config.toml
num_hidden_layers = 22
hidden_size = 576
num_attention_heads = 9
num_key_value_heads = 9
head_dim = 64
intermediate_size = 2304
vocab_size = 32638
hidden_act = "swiglu"
norm = "rmsnorm"
norm_place = "pre"
norm_eps = 1e-05
positions = "rope"
rope_theta = 1000000.0
rope_fraction = 1.0
qk_norm = false
attn_scale = 0.125
bias = "none"
tie_word_embeddings = false
parallel_block = false
init = "trunc"
init_std_qkv = 0.0243
init_std_o = 0.0301
init_std_up = 0.0347
init_std_down = 0.0347
optimizer = "soap_variant"
learning_rate = 0.00987
weight_decay = 0.0
lr_head = 0.00634
max_grad_norm = 1.0
warmup_steps = 200
schedule = "wsd"
decay_fraction = 1.0
decay_shape = "linear"
final_lr_fraction = 0.0
batch_tokens = [131072, 262144, 393216]
max_seq_len = 1024
doc_mask = true
z_loss = 0.0001
train_tokens = 1085000000
max_steps = 4520
dataset = "wikipedia_en"
Each number is 200 + 40 x the weight over its row's rms, rounded and kept within 0 to 999. Layers, rows and columns count from 0. The size before them is the row's rms in percent of the matrix's.

# layer 16 MLP up, 2304x576, rms 0.0347, rows 12-16, columns 384-479
106,276,229,227,195,166,207,182,164,235,255,243,168,220,198,210,194,260,211,215,203,263,145,171,238,132,237,248,236,227,149,174,186,169,181,199,235,216,195,243,241,274,126,255,215,206,209,224,130,184,164,166,162,163,153,171,221,172,214,155,202,194,152,259,221,128,252,190,115,206,124,272,250,128,213,263,234,214,273,187,117,216,197,229,183,177,155,229,225,230,209,227,121,192,218,247,189
098,203,149,235,236,180,202,302,130,192,230,238,198,229,207,193,219,181,220,211,204,253,156,198,164,156,185,217,247,219,222,243,229,202,246,150,164,220,239,253,238,174,169,290,246,141,235,206,164,244,265,316,143,249,151,144,227,202,181,207,210,196,166,119,193,198,215,170,186,254,202,189,192,209,257,161,190,152,195,227,143,196,203,141,251,131,209,147,264,187,195,146,172,262,225,276,217
092,179,192,131,268,164,198,189,124,208,234,174,158,198,175,203,170,173,171,238,235,214,155,223,143,226,176,230,208,187,271,196,238,233,248,221,201,195,151,159,198,166,158,192,217,151,239,235,189,232,205,231,175,174,208,182,215,229,178,268,205,237,191,189,184,180,184,212,185,191,254,177,178,230,238,216,223,212,213,163,268,201,225,158,146,91,225,244,184,148,185,213,197,170,198,214,133
102,177,157,221,148,201,210,255,254,239,191,208,221,227,184,160,205,201,155,162,170,158,189,222,208,205,210,222,219,207,182,184,255,136,157,212,141,273,171,202,217,121,181,257,240,224,270,155,179,149,145,160,124,247,152,169,198,257,139,222,257,157,239,166,181,183,223,178,156,292,217,218,110,157,226,220,259,204,188,255,220,127,210,209,219,202,156,91,216,193,208,175,197,135,237,251,268
095,166,319,199,229,136,188,200,240,174,252,176,234,215,237,177,218,198,169,188,241,123,181,209,280,184,191,206,209,198,249,242,207,193,261,187,155,123,233,203,216,156,233,164,202,212,203,301,197,178,125,214,193,166,207,179,213,265,189,245,286,232,144,133,200,230,299,168,218,217,259,206,178,212,119,214,256,218,240,123,243,162,270,203,187,212,191,192,241,211,193,183,216,266,230,176,159
# layer 16 MLP down (transposed), 2304x576, rms 0.0347, rows 12-16, columns 384-479
106,190,161,268,219,250,214,197,219,329,234,205,224,208,227,263,182,181,188,160,168,159,132,126,299,148,203,321,209,262,174,123,206,192,187,150,218,167,208,156,192,226,167,240,238,203,211,216,198,226,183,223,137,234,197,204,235,202,234,137,202,159,138,292,246,233,294,254,194,182,218,210,238,146,186,273,285,291,212,189,179,226,204,221,193,184,142,204,237,233,170,298,227,236,283,204,234
102,241,188,228,121,194,216,251,230,226,215,138,277,175,198,163,225,170,244,137,214,215,147,192,226,235,124,254,187,188,174,234,191,200,184,152,208,208,244,212,209,173,159,213,207,144,140,161,141,257,215,191,110,250,206,204,299,142,157,214,185,259,146,157,214,298,231,169,117,250,172,124,261,219,247,272,187,232,243,249,167,235,234,223,181,168,224,198,211,164,290,153,210,209,197,154,175
110,224,176,263,131,167,199,222,214,172,219,217,210,182,264,194,234,222,184,148,157,237,271,156,246,211,203,103,175,221,155,235,127,122,165,180,203,206,245,244,213,218,221,169,212,225,162,189,172,162,160,220,243,214,184,220,206,189,212,155,239,131,184,230,196,213,233,150,221,190,169,191,221,132,171,186,134,177,206,204,173,228,171,229,236,303,190,187,216,271,221,235,232,192,152,188,306
098,220,183,184,225,96,193,161,155,156,223,207,207,286,233,156,174,187,187,190,249,219,208,170,216,195,253,155,197,173,191,241,241,213,198,165,225,192,178,209,285,128,228,176,235,156,200,189,211,129,232,227,245,220,272,147,180,184,205,235,183,200,227,181,217,183,233,137,199,242,178,203,161,232,247,228,211,117,249,198,223,222,207,204,138,233,234,174,227,195,189,125,186,178,144,216,245
096,264,219,124,209,221,195,215,218,192,172,142,208,225,167,163,230,238,172,188,208,146,198,263,226,158,227,214,187,100,187,202,219,175,234,182,259,83,223,214,186,237,254,156,171,186,230,231,227,188,211,178,215,259,125,227,210,217,128,281,263,136,154,225,166,231,175,180,196,184,195,204,204,217,186,208,202,206,206,176,244,176,175,298,214,263,149,170,225,142,184,198,231,230,233,248,210
# layer 16 MLP gate, 2304x576, rms 0.0347, rows 13-17, columns 384-479
097,234,179,213,173,266,193,172,209,175,234,236,204,195,150,144,242,225,176,169,196,173,261,191,189,159,255,146,239,229,242,240,92,222,153,173,190,187,242,223,200,182,221,188,176,209,257,210,204,243,192,229,190,119,231,235,169,241,237,114,240,220,210,185,225,158,145,249,187,222,169,169,91,183,176,160,221,165,171,174,291,250,162,246,232,237,203,177,179,224,189,159,172,202,188,209,185
137,193,166,161,262,269,161,102,208,226,191,102,243,232,150,180,209,155,250,203,242,195,146,196,190,170,214,226,222,176,251,215,201,217,224,209,189,214,147,137,209,185,193,245,218,198,229,202,225,248,242,182,148,151,252,214,227,176,138,270,170,263,223,176,226,144,163,186,177,192,175,245,175,237,189,179,215,226,223,175,228,163,267,220,215,101,227,241,207,206,216,140,255,160,256,203,128
101,209,262,239,227,187,203,232,186,151,159,237,202,197,214,280,129,151,159,175,177,203,236,176,220,214,131,243,181,175,156,198,216,245,196,209,265,258,196,80,181,244,216,237,248,297,143,190,131,223,221,185,140,144,157,133,202,231,235,270,272,145,229,190,211,253,90,271,159,175,231,205,150,182,165,182,278,199,131,261,197,207,187,202,215,211,168,257,246,164,165,148,195,235,274,212,177
098,152,183,207,248,263,231,214,200,257,233,114,106,202,97,219,135,247,150,231,140,183,177,203,175,192,204,186,256,270,183,146,174,195,194,208,218,216,205,193,223,222,156,181,156,267,184,222,169,183,175,169,173,169,180,229,262,167,314,179,253,216,250,179,228,267,195,217,131,152,193,158,209,153,229,196,203,183,175,218,172,223,210,237,263,188,196,192,148,161,225,142,231,151,266,202,189
091,194,250,183,238,225,235,161,132,213,195,245,151,157,191,243,184,236,189,185,265,165,205,107,78,197,218,268,221,271,168,195,235,187,176,277,194,115,196,225,264,271,196,174,223,194,150,132,166,196,101,195,198,181,162,245,163,250,214,118,213,138,221,185,180,183,184,195,214,140,222,246,231,217,185,165,178,262,200,222,336,257,236,250,227,242,247,175,269,207,215,191,158,202,218,204,209